config.yaml
d_model: 512
head_dim: 128
rope_base: 10000.0
attn_scale: 0.115
parallel_block: false
beta1: 0.9
final_lr_fraction: 0.05
Each number is 500 + 25 x the weight over its row's rms, rounded and kept within 0 to 999. Layers, rows and columns count from 0. Numbers have three digits each. The size before them is the row's rms in percent of the matrix's.

# down: layer 4 MLP down (transposed), 2048x512, rms 0.0281, rows 1412-1438, columns 0-255
# up: layer 4 MLP up, 2048x512, rms 0.0304, rows 1413-1439, columns 0-255
down1412 097:528479439476507499530541472501457470555497442469518473507474499497501528488442506471499471506475506492506568504549499525495512534505544532520465534489496515507483492517484507525541516506469478533517519509522555459483529475551476472491502512502500509519509478515551508497523514523445501499521475521516518503483527525478475553478525492550521506489460494462510497474536485511502508530524522458495451536490538464486490493488490544511516485496531506540510501482500470543522510477500470531483468520499523477522494498494505500519512480534441517543521493482498505476478527476557487515502453500507462509539486516506521492548539474520502487487479476457467525475537488489485555551501478475509485547515491495491503541511464516547480536503496499476470518522442506518491498465543504
up1413 091:513531497523493515437485526473531508465481479512478492472513492506526494467493528491511490517496475508513461538458491498536433475491510544516477504474529519505487499510515527491557518501498473483473487521481471450510495548490510450489477422501483525518456495528486518498483475512491516529497473480550430508509480484520495491488507505526469528482499512491506464514489492510468465500493555490523496474500499504489498477523428491506525497507487537506521492496489506471463476483446480440506506498484465515495518500500507546526469517506503470482481455482442500515527523499476511533487497455518538524493499514533535500494492478510471508506508551501473535505532528494481454490486532494500529477532462496506512475528514519516495484459478527530501491558519486516478505505484470
down1413 090:465498479487532456470492501524511518549518501507472527510486474518518509478547518489486492444478490457506474519549496491467472469496516521536514495479505441475472508442523498503493509489489538472500479503524487519486454476491492527500467544505501489500523473483472493520497477501494462468541500507502496486502520501451466481499458496505449547498518532537510508474535512503533533522505480475501490524517498544507455484534535467512509496469516525548495457498458471504501500500491452520501460533507518499486496461477451503478518520491485524471475536544518530513509473504496519474509492579449513556484509527498463485500518553484508491494515496512487505487472515530491511497504478540470488482477577472517520524506504445461478483504490523450469501493465462458513460503518518
up1414 100:488489527465531482500512485520501468480507505492462544465486469503500517522509540473514523506519495479484471535478545457474520524496492500503477491508517466452496532481485516511516484483497527504523488500508524506502473506532536506494545476491521504464523506482490494538516477485490463493534477497500472485541515473501488511493467482514513527490498571490523476466491502503496498465499509518530528515496508483513487535495503450513474479443463468531506519499513506497506501426490559458497525486494460486484528486485526480452496499493528495458514497488475486536565499443529532524490498502473520475503495549471499482507490449532494498544485504504518498507485530512520518476553514503537512494506471470474477470527529565430506470507505532494521507483521489487492502462502494
down1414 101:496491508490469500494512493526468521513469508448540488465489498531509457463437454497465447496515504501546526554519502508489490497494497501569492505531486540526486461488520540499490497499496493504521475486500487508463565507503514502511512518486500515501445498500560505518510494521506513507514466491479538496505503493511502509526476487498500515451504505495478504459469523516521453500490493468520495455503502484493485467477499544461533448493506481510540516514501475483536516500489503515501471525513531503474461459509525512477445463442531500485559476523510531528492525509506495494521470493539518491507551499529480453512519441515478494519512515501512479512450505474484537506459511501456505535485539523448507518490487479482486500460523482472509533536523501488475523491488481
up1415 099:460487506445496502501524514528506488502501469485501476468553535487487478454420467508524575472503488536482485496530456455470545519487541520465493511517469523489470498477487529516515517466503509501480476488546483562499520488499483523506520515503485519485433478482500513513521491518502489510515465535467483489501509525506472527439482514521533482486399499509564512491506487480520487491479507494466481508486490492489506498505525475536469493514481501515488476520505500508454460498499456502504525540520475471544489512527504487501500479468499526492489493521497502504526549446517505499542420546518525530495512485520540457505514509538489506487466473469496490488473542477489510500453507508503549508468500472517511493437477498477524497470478491488491494526521458490482528487514450
down1415 094:529503534536500470463524483514482522501523488510480557541446480509501501521511511484485498515460481458493494528510505488478512475482536495476502526505454498539498488517476444448475514498500473496489423503523502504532452516516510445561511487527523510482486518491509504492511556467529524482530514530492518491557533504522448537486449513492471510480504482534485441496497486539475526526486533476478480478523524505488488476512539497483520493511523506525529494455493456482519503486480484464530496472554523507490488524517480494515505494471535486544532463509474506487481480465498542497522518494529533483488516480498502505487470502537469512491470521476455510495530503495513493497481539513488509525437521480525495463517494495492500490472511531485511504517489528473514553509475505
up1416 105:517475470517538535521514518513489493545509505522536493453531472497518513452500517462498470506492471543526493507481489472505568524521535507555541507499479499509513504525482536518504509492540516501499464473536531494530512549492450481488484473499544497501575492495504537441512490484451513524498531494488464491548497535509494513447451505481504495493514526481546502450485510490542495502506459516494500525475509506518521502511523500485543519472511541482526505508500467469491518504507550524489447498518491518494539507453462488556516541465491488510522459487506490485514499512517510512499512516488516550497487495499485494491497500462478511491502466490465513430515496508530509504531487509491536496468494524514487462496510474508516500485530462512513482520527525514500496534506520
down1416 102:528473485485470503511508466526523499462460524456506546508442479441464495480483451523453556520463532462508516476520506477483483533510517513492480478528478462508507519461517517490482471526492516473473482521491493506520481469525473545514486511529459509465448521486478478498474496473528503496431477515493517501514506512500487540511488514514526496533496531492496532543500482513498497505459533522521518562536485556509481501504523460490494471567548525524472480549495463495461517461527503488471528513551550477502507481523504499540518482469489457507506456499478500528502469472538491509513514495515462512505542509530480513453511492522487519549515505533508513517504509541517490500455514504467463484445501474480482541521487480559494537507488493493481509524519482491506548508498536
up1417 092:538530516492508470516496516511494452472472480440517502520530440522486499513484517533516491504482520489536562486515439512466527506492525516478503496481469507520489531494516504542470485487518530517523471456538503462494571489492519507511478509503513497538497530530505552513512500485476493501483518543535521492507514479484478531464499502526509533479538525514536516499515473491453518516518549498507510498511489485495523504542458522521529512462507454470545516526436504544518525494538470523472519538474468464519545496516486520496488491497506529497499499488474528512511544495506566532470513491474510509484476513492480494509527496523489508512480536498517477488513472501504491498521545515471477507526490500522529465480505492480491504481528503522531494530507484508486504482522458
down1417 093:491484541530510483501490558473519533518505525529514450516482514479546517515524509541498502490499471531510476524517485495528459465491493535495498494501500491524483458518485519521499506484500466533520485520523513511531495483556501507547483500526490497499538475483499503471504531458469511485487459483523491505509444549520510478539491442537475490471460498519564502494510528493533501532469498446485532544461488522473483520487508532453488492506484521521477502523532520477494516511497527507536468507542462499506487508490482485475465490495505472532512546497483532513490530467538542551504449504530560493524507529494524492516473526500476503519504508501506484490459507482505516485514473520503522492456502531534467481526497488513478521491495446478510512492494534484475494486492457
up1418 094:505496526465483496498518514514461505487506481495473485535514536522508487527450488484490490521487524508523543489525480490514448473539479491494485495529507520496493478537517467503497503514477482509513502465448483523507489505472520491470492537536520512497545522566521484497555511502489489473524468481451502522474450440495493470515491503534507491485523490453507517483555503505540488517465512474483517525495523481546462530485552517550468517493461510532507482479491472523486481488511516534469492503545487478495519530482497497465481508498527492473506472491562453517514479437500450532515492503581525492554496479482536459500507535493498468478491525481496519504536530504445485543492503476477489506520495528497477478510491528486532468552488502511521546479477468558519532506530497
down1418 098:489539477492555511481495521457498489522502511514508496500484505518531499527524480486489505541495488483470534472486500506567503552478547481519494513438499488542482531496503499484484475515471536497507462481473488495500491496474473512501501544434507507482527497493502482527431514478506484518489453484534503446525534504584487514531517499528463489448524506514503501512458510459492475496541506492510519493517475536538516464496476503499500508471495506486553495543526492511501463474462502491498502515499495499499487494504490498469476467489517500518535485501494485538485501476512517548490487552468523530506507500500523551446501448469542479468498509542484506510506544495508464531505487533480505504468468494498539521500484515525506489533463500476472491517531507544476522495499537
up1419 102:552488514477537460523522507495498466489551501523542522473504495527527530512492457480521522491510493488521504493496509506479471495506502509507478455489508469477521498495475481504542530467500509493472442453498520508453488480539485499492512481494478523512390504538516495471465480503454476501500483475527532546517508487545480509505504521535536490442508487515466470482479498473486556500504515489472515493530508480533456497520517496534509513510494516525516471476537501524485473503533533526502502556475505460529523543538531487483503512467497516490516451472521473506526508510506499505495511504495456510530491517516510503502501460543494484491457483491504519519501479458517555451477458441485493516502506512513504508460520498502551496474463515479475511550515480467507521509507447
down1419 099:447504484506473516499488511481452472496559529503468499506517487502497478505509510510500506468555515486538565537449487484478510460522508484503543478475528506491550500511504506529541491495517549490521483477471499496505444508523514534508497459495458519490489550515495501481515508509503534511523492483527519518553496480493484540519550513501518512494513513531514506481534499500435555523512471523481483482535492473453548481523500511542529490500477504527453501496540493508499530517478535542502500486513542531487516465498490510505489487503471518545479486487504475490497491493501503542506495485512506524515503499529494502498473481496484495492495510548487515507480489496503529518493518470527429490542519510495492543507509536504540478495493542506514520560490452448487510506519495
up1420 103:509498547512475468510522522478494524480471515488514503490533531475488492429453550508546531503484483512473510484510509524436535494480529489479463502511516479535522528522508494478445546504521502468428521505475509499521516513504508494510514450478505498518489501564461518492483459472491491541494475480494491496522484523507502549508519506533477492494513527475457516516540481537507491531532500487511525510459496495499549556514479519492477520508495493459469475495504512469513535527505517488496491494470488478491518500470526444516511514468499550511453538442485512501501512494495507527489487503509549514514459511520525500518519507496486495494500508501482494514493492474476501474489510526515490468511459504501515514485499462551481501505517478526500473504476484457477481540519503
down1420 100:490509498463472473492472501544480521480446494488516450515491471505527451493462519462518514530533473466489522437476497489473490545508505500499483503521498512498517513490491505472551493477505505507472490559524504500491544446488457510522508509536528533462489496517498553464494469493465505490526469492503502460520509476452467505553483515524522499462448493546480471512476475523532542516527487522482472555484511484481493497536524477518505518491528509455492518493506523508513477470508503553519481517525479483507504476471477520481512519532523504458496474473506482550529510514473465496482503481499511534505503489457484506479509527527482512479480464483485520549497514519471441491504500507550519559508476513535519499494488485522504506494512511528508477531526516492495489508508505
up1421 094:515504518512452492497513527534498517452460505473502506477509495494463421515504506501488499488448466460511486527523515517518511502500539510484494496527480528461497502514482526501516499503537535501577490462495533510533494502501462502489512481465529489526501499499468496494477452497512499496475508491478524491524463497468473491482474495490497488459540488489485467486539515516502468476474499467492490532517522497555486502511508501525500495460503482507519456498517473502517518506512505497517521540458435496511476503508517477473485461495482522505473521474501465500528507470517512523457438498518508526509512531509495472489497522505486527480531530485476489541500498522499491499495439518513539511510514518519505453519507482470517500528505530497476504475527566506536513490497512
down1421 090:475483482515516518495490439487519500477450533503493500520511503524486519487474476495486489494523450504472512509513479464463528532474489498478506534469490490533470535463484470484499490484516518492516446518441456458472515478481529554490505477487456497532513506455496494504462488493550495486469474482489496506494537504526479457470513513511524521531506516468489490488552499490499516533440486564525493530490477534508513510495518484494488481494450523481528490496497506518489538507516528505506499533553525519497556539519519480484502506519500523501550455495485465505504501509494504502513477537503447478456509551552490482525481491556473518531473533480517488509530459479503452538531510478497533458490513497465566538465500539496455488476498474530532538532500455519508482494506507
up1422 106:479478472478563470469527514474503530456441502494471480521464495513492501467498491495468523513501536488496510470513469471480500494514535488487514505466489472524498503516515550520494480486533502519496484470538512479529483494551480497478526471534499513502492486555498507507502453499498520528509492511503536505506508470529501552504507501512529487459412515524514506516470489528494478503461464504496478457454483486493478514518525514497477500504466537526454481507514522515493519542511484530497429525507507521495547542494505501493477500507502523481444500455471441479511489471536480488516464501502492486530506494470488476473515478514491512506493502535483461489502471502484529482503463501472529476469507520542502457517500523504519520533498479506467493528521468554496492472515483
down1422 102:501463501456473549523503463533498488529527497508483506441524494496527547502500447493526479471508490499462526475509519483495554520459525529475487518506495472474533482475510483422531556468459543519473510540481490553508508484453474511496518534486475497520473482503533505500542486462479494506543468505509477520509495511520471493484498532512520465475523503540536507474544532501514504506516502528477479496510479511488487475494542489507475458505515455543491531530508508457502546500487467500474520519565527554504487482489471503522476488515501513504494512527471475473480558512488517514514519493478515457505517476497510478451493518518496482504477491455483510506481511459496496468499516454466507504460550432455489503497490516478528502529489517490536481522471479464482528497546503
up1423 091:510506540486533482490503558484487499462500492488538468516475523514503528500480458461465498526494515560534523512521478496497561504493488516484479530515516496500514530514475523579507492514485496527506502502474546510574474470522469485513542499499469482506502508495485502471545488550535574493433466512461517468499472455496507510523497493497504479547476510512517485471533474512480533512476529482485490516517504507488495535450495493523510510526487519508492483572501474507493472509484483491509498491522536479442514506476522521488479495472527497508529469518520518486482505495527554520531503491521476464510484501486518469499484488507475469485542505482514492504493532511509518473510441421519496471530497445475492508515520486514494518491510503487475500520543545506524497523505445
down1423 096:501567514535463531452503501524496484535524450511523510509499464505479498470497471514509470526491498514488454518558496556463464506490501530537495505510448473539500548476516509436475486502521530489510581499460556502521545495469487517526502606531518485532513501477456491462503454525509472492482475480494507484476492524532475520522456501497471525500520459569491493521497478485494520484506518490508463519477518491482458463523507498509503470523502531518481467507512498482476523503532492467510523491482531508517486462492505543527510540530568504497538498520498530511510507455522512457543472541516517471518490499544523510522494519452497456486479521497523529470503449521525495486463523471495525515513585474500473484492512500489498511530528504453514476490487538474526505561489520
up1424 091:520526495471500522499507456547514490432518509476530492484515479540465481482520493503535481505482523487500499513483489509463509491451461462479477479489533509493451448456505510478509460480487543495566504542495531512494548559489516525486501489476536495505526486459523485510524496518464484522475524467495466492468506480517525493495481494514474498528497486479498470509505477509459514528503478478492524527470446468486498493492468509525493555506478469485478491497494509486487499473490512478503465537530488517515517459488496519520489517461477510497504474519478520515558495506516493519532520525569479526505480507507523481505524505477496559469502504519484495497492514515479496486459495520523495526467515527506493501474498484479517510515535498518521539513519514541542534486485509
down1424 093:469499480486490521485509515489513505516437494521504539542524516525498525480512551512506489472495539487477530508502510515523505566523482520505509503448528512537537512496491539478466475487466457548501535547515491470485509536448478494512485487514438477479507504528522494481546486508493494434430523489495452530487519466405495473494519557522492514503504476525503471482532485481537491523477457501461527471464545510444540509504513545470506522505509446465515483513523485464442469479509508488530486475524458499519487499492494533471498506541544483465490449493481511498505503498493480445471478493531498503496563499529477497466463471521480524472493468451492531502499520499468550478464505480527513525494497442479501509487519482499481495490498513504508447480479466500517507519511537
up1425 106:547539524513496510507514456492444513529468480492532480494477466522517494557494480471488474535479476513540505493528473507519477494501507439491500504517466462527511511514524524550496445516467516469467472474480498554536568517501474527527504492510463521487522530463469480474467505503494533521457461520517489520495475488477492507539516540494505493453500528479509500534467480506496479491507503491513518493506521562513516520507482524511507536495519509488542518537471521510503510472549473496511532489492508512482501516439497515487564451503551500505476485516529469467482518508525481472508507483451519490471527471531497471533535541457483498550527527495468532486523527479485516493502474509511512446484478458449503496506494556497513497550495478490505523528486502490492530485493487
down1425 106:493504469499461481485510467500479485501480486484503469475532463499508508482482516489473543491595470520486437474501516472493491531526472477466516503453475531480515528524510505471479482507470432492479429529508458443517479506532501507463509510490481467496508510528522475480549474473501474478461487509501524475493474482465508466500483466523498506526471483513516503538522494516470529467502493479536496488483466471487502500489489467534503511543482493518509538485534525469486445494494561498527558520475495503500535476464507503465528508520549504517528486475479487465528506499464504470493494500520493503500475451501521530525445540503551530513471485520506459480460520527506484539488494471514522493505481537519482517492499497528501472458490460508504529511444481513489540511508471
up1426 090:493510505480470502542505513535501544472476454482501479489501487519475456504485513506519544511524520512483533514493499484502528441478459494511506506498512504488532473496502500458519512465543496551479507500572518492476483505540504511461565491533472508520469520537485491496499460508458478538470477483498518542496441569519491532514460493520482491437505498539517494478529475484514454509475480491520497534486484470509492501508524509503537491530517522519500467480513495494497551508514511505488523513514461513523518538502500510509501502499480492499502518521499469506499525479474536525512479490526524484497467499540476503497515506523506459470494465486500472473498537543502483495487448471465522476478506506517516427511475467504520507487501519488443463481496468481506518476491498
down1426 088:486475484500458478496487526500514483479537507507503550544495489470520500493494493493524519490478500503462494457520500486485483463482517511506475502509442492499487495478483492500541490470495545495492526486445485500495460518533515505491475583469531452480525492482510474545479534498506484492546488550519509475511492507504486493474472475509523507542510526515490520518510533518455525518505532515505495474478484510486494526498481476505515520452523448493545503495476455483527498471455489511512516489501492537473487438430459506524540458506523485536509520513535493466496512488510441518515559467480494518485503516470493482497490497516586507531460459501517534530467517489509472497480509490502500467428580511480483490557502481505476532468472498519528533516543541469466521490465495
up1427 101:505523518492486536480504536500476522487493478503499487428492505504478495517565465458506482554534547477499524481541528508476471454521512508478471449517515501467508522521503530544541561478523496501513492501476532480535513486462495486468518466495510503532527533484510519452484496500467543482525494499478520548489463437488503476505457496509508512505477501502448532510463501512524520518496490489489511499530532525504485511484497459504482536462480507483479497483537506496452498485477476475511497455551495482475495543499506495470492467516493512504485485480510511509521488456471499501495518466512470507497485519545522496547479514456483479530521510497503552527489532543501540542506461469484524522526514498512502500468524532456501513483501483518465531522528517516501511508453467
down1427 102:474513488462484537507478445528491503539465489525509522498447477494489517494472487543495496469489509499482537480522474518515480486494503468452521522477514510500490512521507483487525521503491481508494523526471526481465529458452505499472468482477543474532499519472505491513509492546523472521514557488528447488510544479499565456493550502456552504503479492500479578493514526513478506485483505548517506497502530530545463538551499471500505494501460526496493512453494503518526515491499505493520526539488492496464492510498531485547489499520533454514488490501497510517471509482505537517492492453505450508524465495459478492488518506462623494500508500518558516512469478487493511465500511485471494548596479514506518492501477519504510516528506467492522485486499465464507545501504503
up1428 093:522505477441487492482478518554467480505457463505506489490525490501526509502469489458505516514527498470516493516475505491496531491509511477559508548517514503497461500496528478517476495539485494526533494475485498522489512500460465461547542501546498525474508505485533478509510493533491492487463479526509476504500466480536512485444496452470517497496522520509475528517502493453473528488498522496457476508503508485515516516481465446522453518472529506517521490510477508551516465441521474554526525514520443483492490514547502505485494484454507541496519479479547500532469510492553477486495468471473495512506494529500513502528533540491499508481477486494493530484505507477510493531478510447516519518490485520480466541467533524459480494514502497513505533526528487509498473495524441
down1428 097:471474547491482572481496524479457490499462528483514464519479493471477543492510478525453478477472535518511502518482504460517522504499491496457545516495491508507528492512505469465470482496504483505493483508500511517547497502481506498470487479496527443483492504486503539457512491492489477522478504563524506489510442497514477521523507517486519491478499497532496554511507494461473509508468462540452504487483493520522538504461497526490506485491533495486507467486493502483458472505518517495520497512497493515524486547479491509560521541495524463498481497489477542518490471511448518529532474523500460490515476538516450524503491531501548500466489472512506540490507490494506515516516505519477523502547459511499562529502490476456537528501509495529470515468479451458441470502489495
up1429 089:489518477501497483508522537504468494493516503470528499469531510511494482495489524483526445509486509501486548466469448481460497523512512528472473504501441517473497456435532486485494492466536487475454515469480514557508498507506481514521503491524535485482486525504495483496499499531511469512475521510472499498524520467479469516518491498491513506518492517478526465521496485469497534503508535465522513547489516509487535496492486479508489517473479480481463457502496512579477478467500531488461515528495471491528495537503472469529556430506536538496481503519444529497509499479482551572519481542452523507545491525514490505513503490512449487549520522475502469473506516483511514524494520481489534535527494492492502488493498546482471467500447478523506513511520523513501503495508484
down1429 089:504420513508506528502490536490528543537527501480476513520506492451522488494546531475521480412478493492539482519488498475506527488533508492496478524467472479492523482510494525508492465499471510531519524457437491471488497505495521495495508466507475475516457480540474516497493495513498520480500552488489522472498465461471480525506555471476488477524552505473541464483536486487506495495537485489499517502453499472518547527524526521523549494529492501496488495473500551501559529473514528500489506528528473524523517538531495571485505500529515509505487478497511503520532508547472489483523532492472476521456475498529467504502490515519483494496540523494527477487517516503525474459541518520505493523479545533501506495537471533471456531546487528509501471495505474475493478454548485
up1430 102:504530475504519473513484545462487476528456495485517466443510472477559502527509480497499475495503482469537526530477503502486528522521511502500479499481460522494463514474512516541512504477464531476499508497477493469546515482511499541479490484538512519484485503474531489477481528556503497495435459463523491491492522486479499496463532507504526471507499522491494476503522486494486462481457512482470469499497499490545499529471489450520495506485492480503515486487453497527511496463487496526551479562444512466503516511497480506522507529528542557485493463523540522510497507542537482502499473514485533477512532529494540480484499483484491499557552497501484481465522493549523496471507473496513445526489498514500503524508488553513511511510496475530493473525487542517514510494467493
down1430 102:487489533488499525501525501513518486492479526493537501459501502534479535532536463505558522492441481526492502523464521491511493474510475551498505537539503485508478512488519475510506448476476528469532540500539501481509496554483487508478492471501508502473500489483550509494548480488462518523472540519516500495496517495463463440475511446525523521476510498445501516522428531494467463520484514492489506516516508495501506463494497448491482528546491526481486464513529504529519500538504471562458466496470511494463515518561509489499495502545517533505513505510470471529498501511529489475489500475498455478514510470527472500486495510469468475485501491499496476522512500492504473507487480508494480518513473478522495526488551480521467519486524512534481515469491510503470517502474504
up1431 103:524476543497536460503548503507528498533513517505438506496511487542493493500510508431526484507473436505493507486478514472474471533486494493517481485504525537503504479505488522474458532513477532507521526526472522503527446516488517487549518479499534498490537521519528529481530524502505497494501515451523463497507528495487514502517478506508473510487538544491461514486513514490490498546537460422501507491495473495506506562464460512530513509523480471466533507500479506486559509505506522484547496497520515491471505470538483488502483477513484523501453429562500504485549451505477526518515510529487506516499471536526489472505475524514488524494486544510504507504515549488506501499490505453476493498519468535470474474509525485461529519515513495486506503484500501466493487493510553
down1431 104:466487549487509534504507520491531487487512496514468503506500453480509474498438516514469478497521486491493486541506488481530462509494515517500511512495512541479508510506512494438479532483492536512495517535508528557459422519449486498477520505535498497522511462513503529521497482503507505500504523501485507532470519475486466550497525522513512479488466532507552513475490462508536527472491489483510479531441515523523516507519544486491493522534484482496456560450541515522497497450519471473500432501542504471511519479495483517483532489467496524527467482439501518532517491475500473536459514487503524464491498493545520539489492473533480500489490480514501497475480503482479469459433479454455540479491515457474494546510486506486494536485486518517492452525520488512499510473519469
up1432 099:478516512505493465475524524523468490472490518469536505456548491508530481556498526496523529523482469532492487516529526450524533501481475479497509419488488489465478505492490487518474485526507497531459473507549499508512488480503446480480476470496491524493511468507523496489472520464467477538511484451519520519532481520536495498498479488484469472454475514479517457502449501498515522543506544489484501486519525509523506489480521474477505488486504478458439459495530461500533517522519454506541513523437495498500481544499502489535542431502497471488496501483511533486512497499502473508483517500473475503467518529469515459516492569527501499507489502500465518486492469494489542512511479497491490508438516504468510473474486518496500489509471532521442473515508493481464506493439474
down1432 099:528501496477478479502539470487496463459502446534485468471498510502493484496510499503519472483495513514464499478483461503482487512520533519501458543497528505513496534504472458479543475463499538495499492546498575504529551498526466540473473495436538484470507476508501498518527492501504518515518464499483531485469482506433520518501503505506498494513470511510501498481493498503521501464471493521476486493490491524486499518531503508460505471558488516538522489502482540519513504474519551496492502505488495482518505507542530496488521520484530498522519481520511494518466499492510530475531519468551519452512483521519509519503520490529551489534536522510524519487496493512429496522520461471519452484517488489476522536473488518518526529444510440498509518524490509506525467478493485
up1433 106:493517489486508509496490526503461456514523504509499503495474481557508520456490455522467507513525447498512524519503511463474510487471502507487509535531487495511522489525455508473510488548474477484432507491548506478555540516495508547521514524528490499484462500489499522491473461493524518557503507538479521533510486522478529515479500527498522503483473503506502520518537501496478477507471491476468504550514513526514520492480495512492510501489480485469498488474488541487471495492448511543503493522456487519497476490497511495502500532484523519510503500531450473494492514514499545506480511495497446500535467485545471507465514495526455490518517495487478479504504490506523490529499436524489511457493513515487528488467492516485504555508460503484454497540523463493521475549485473
down1433 107:489487508492514512507502536491525518508575503521523546498511510471507480479527482473528478518531506475477510548511509493529502434526490495485540499480520530488450491508518514518515464486461473482509489500506473507521486495510510483536481478446475494503516502503502504531492512505502507524466494527494502510508528462500445498511518487495461508415466511551516502468476477479523484512507470503542510526531517494460461524500511486462521479515498481505512501514480539501508520547497481439516464502505530481488489466485520482514470501509454527504502537507508581502537486509511509519486455476452489461500515524466508516504501464530468516517468500532484548508483485526465490485513503486482554470483486535491444538531490512501447519498503471473528491482531453495474480489499533
up1434 093:496499487446496505553503517549482493488553476491528515480480565513526489481532475520482537508513524508525486540491529516466498507496451513491539456476479484563494560504523494509498501477524469502470501466480507486533504487486480477478510525521513477504513502521497493496520490499470509476485509526512514484507444474511422494476495519505489480479555463563513491507527497458560486493485515483492510542534506524519500558456513490526554498463488526496472486499496483525526510482554489474532499507563510479499507490502481487469501503469493500526480506487470515456509505503467525509516474533480493498503481466513530492505541459511477501520506459503480505507474542522484468524492485490500504497554494431488474463478514519504467481482442496479465478480533430509481508532510488
down1434 091:531492473484503522461486525461530522503553460504470557481570481542453498518484503451524523468518488497503541473508520459440503484467510537512467496469503481472469530485500481513516509511493519505524476515440557449481493518499477515544490520460501500514476490514502494562513521476479521500512507473512512497513484489503478487452489517521537503482522543510476475542487506497480506504506509527482490491554499469509498567500486479466483458528484482485559480468450462506523477525484520481503504499463499529499520490536523485487501516497521534460523470475477512513473522472520505556503499499468488487521525526498506457444519514482519503493480525479523529507511483462475476480476530500516445482497548513476494475568515439499469512469524508475533509537476549482525524486508512
up1435 097:504448506516516513552546469502522478472505514494499498510498490493501476465560508482464471510491561505500553494541530480459519516520501515506528509507485471500529512533498511485486530458532502563476483551536501511536468526490498465523511492498481492529510479542494528482503477504468476519527548482527560467530482466513456486529468505517528509467496520481417493486507489490511514522493519512505512522530495529509486526513502503454520483453504508492506459519535550494503477487526467498492487478514495530501542506536505454538583484461487528521482482530465478544482531504476483571466480477491507485541517489556500533495457488481429535511500511516472484516513557495550521497487489478517499451496498494482492493523550549502497524505511546505468524466499432486495517489512529
down1435 097:523480494468482494547499485504518480521508451505557501464507485464517481540472496526529503474504508465518471481471511493493499519483520523467504482433509540483452504482464566518478481508517507437483478467504496486470549500505459504536497513454488531476485500496521502494508526491518481527505467508488402497477529497474519500419495458530513523509503505465523494463513491487490504491491500485412519498499493499529489455536517481500504482525514515500466483529429503495488448483492550506499481510464483550533464520497490528477517494538536477460433504499514498452500489522521508491478501513493493458469495523494484490511542516487492486517480473462514456511496478466466486508509495508487476507466501499482480465533481508473485480519526482519501471533514487454530516477492439
up1436 097:501520528490514492500512491521467462521501442506509494486500487552479508510492473527490454505477489504564515558502478530494493508545512489442526517523525497495505480461507461508531494483499553500476421491534510518496517513481490551486532519512413503482451480494555504476511495500492487487506482508497534534518457475528491499517522520505532503501469456479470472471517494458506507481486532503499498485526469541519476492493498454525480487494482524508491477488485460527508467469514477528491517481511505466474486475531483475461511486509499503515488519509551557496499504535497485493528480502476502463483499462502514459504510533509495469483502472537476472517491518479483482470444493484494509491509481514492503483488490484553525455523516492450474563493481494530476585500487467
down1436 099:524491483479533471508508524530468477528524459515512532504509499520511447552507509532522527478506523507491514494516527457479539534497524544469471512510499510509458510510507548470523517476516502498502449481488477481525499485545474482503483464534482494516533515546529486529479528530472519478484522521531496458488528510489535472441487548487482535520524521478498492528503477572525512540545508473469477525485504479495489511504480464513498496486513479492468504502475500496577469499485530493522528526456465491489507537458475505443485511499545512483480514542536496494522453505483516506523565499513459534535532517478530482538542494473490546508498524478524492528491474489495496518508484512455491500558509508491494496485485523502476460540466448500513491473503485485491490484487510
up1437 110:567469443512539483510528481486532500541481489463461477514491476503532510486455484489468488504512468511476478483485530478468573548498504502477506466543507514479484429535500474505487523460508488462512506528481518542538510495482502454547582495515478497497469510530504481527538493470484481509526490512488501488480510537505474475504524486519472479448493537483501485471457464476517476521459494518494497498484491491488501488509489516483475533499500450451488490538486500498492507502497527518506484529486481482432516525489486471509474494546557517483485503471500431494533505512480512488529524510497483517515499539463492479498490491496491509496464505502476467499536499518493534512541482482459506470519519513529478479522516490515519537475518457482522489505486420500501508515491509
down1437 108:545511494505523517481494476529475496456523552511512475498540506524473535480497485498531514465532481523507504518467509543523502469493493515496483469497489484537505510476517482518508496532509508455509486478471506444519492488483500516455497504485491488531536468518480490511502447480505523519546507477468502480500488488494484514449468525479506466506528541481517513471504516488485529502510497522485486502473518545482485476519503521510529479503484534469502481491525485516472502473537515535458517507492510475546487542519513521525532502491484462453508542494507474476472506477492474528529517511508487492520542556480487488495488476496497463457546526492525456535494512490551465482485506521496533493475489485497465535499438512527553496526508505522501526480561487571509478490454489
up1438 092:498480498493504521478515491429478504538492512496497516488460471548536447473454509493497507542489475525500483474507502506525564491476516500548496480512472494503496479492499490476536519455477460488450504484491514551486522535480478531518534493510493501426459526525525541450485519515459516489499510499495486506467470526485505507476528507538526534489505504473525559470484483518505500525484489481508465487512498530525510505534438513509469487478467495501471541489457485558492426494514501492484476521500511477555519559515515499499484510481490516486485445547514506480508526517509471489485534486520492477493499479524604505514506520534477500459511505485474489507504509498526532504526471471540483508482492507506491495507498503500471495467519503523480530491526447491460481497484470
down1438 089:504519518476494489520507493483529517497447469455498443492496485500507501453531498509516572550551501516468519493526476505473528481522476484546482558461521506486489486477491561483516521503519488503518534495525509479536545497543505538547539545513485531535484507471525514518490506462520506493479489464459475529469498459484524460468475501511465499502474509466506526484514499487521520552460485446527490457477491460507504480463495512497490505476468501488502450490521512479510502529506496498502437550507495525510490494488463515481480485489491539503479503519496470498489496512486516505494524488514517498506499523532467500549472515568549542483488489441453499484491515491507538489555521451532506502483517454500478498462528530527456501532511496515493504489543502469537508535497534
up1439 093:492463498497448512504522483493487477499512543513536453502482497518536479489488480476504488491489501487485500507502494453495529515501465490473466499491515533521452513510486425507498519474557465526479541537489483519488501478526491508531501427517462473507504460494491538529476493463413487473498498491480544487484478507512497482471501551530484519525481532525463504503515504501487457510477546468507483501493498550565532511492476512514514511520525535461534463538510486476520477518517496510474486527464506522473508534461483461509529523470527499459479511513508492491510517500466531484510521464517516498491530512514531486491517452493472507494525539483495486516540492493512511515521511474464520475500506531506517501520490497529564461510496498486510507511543479506526527502485501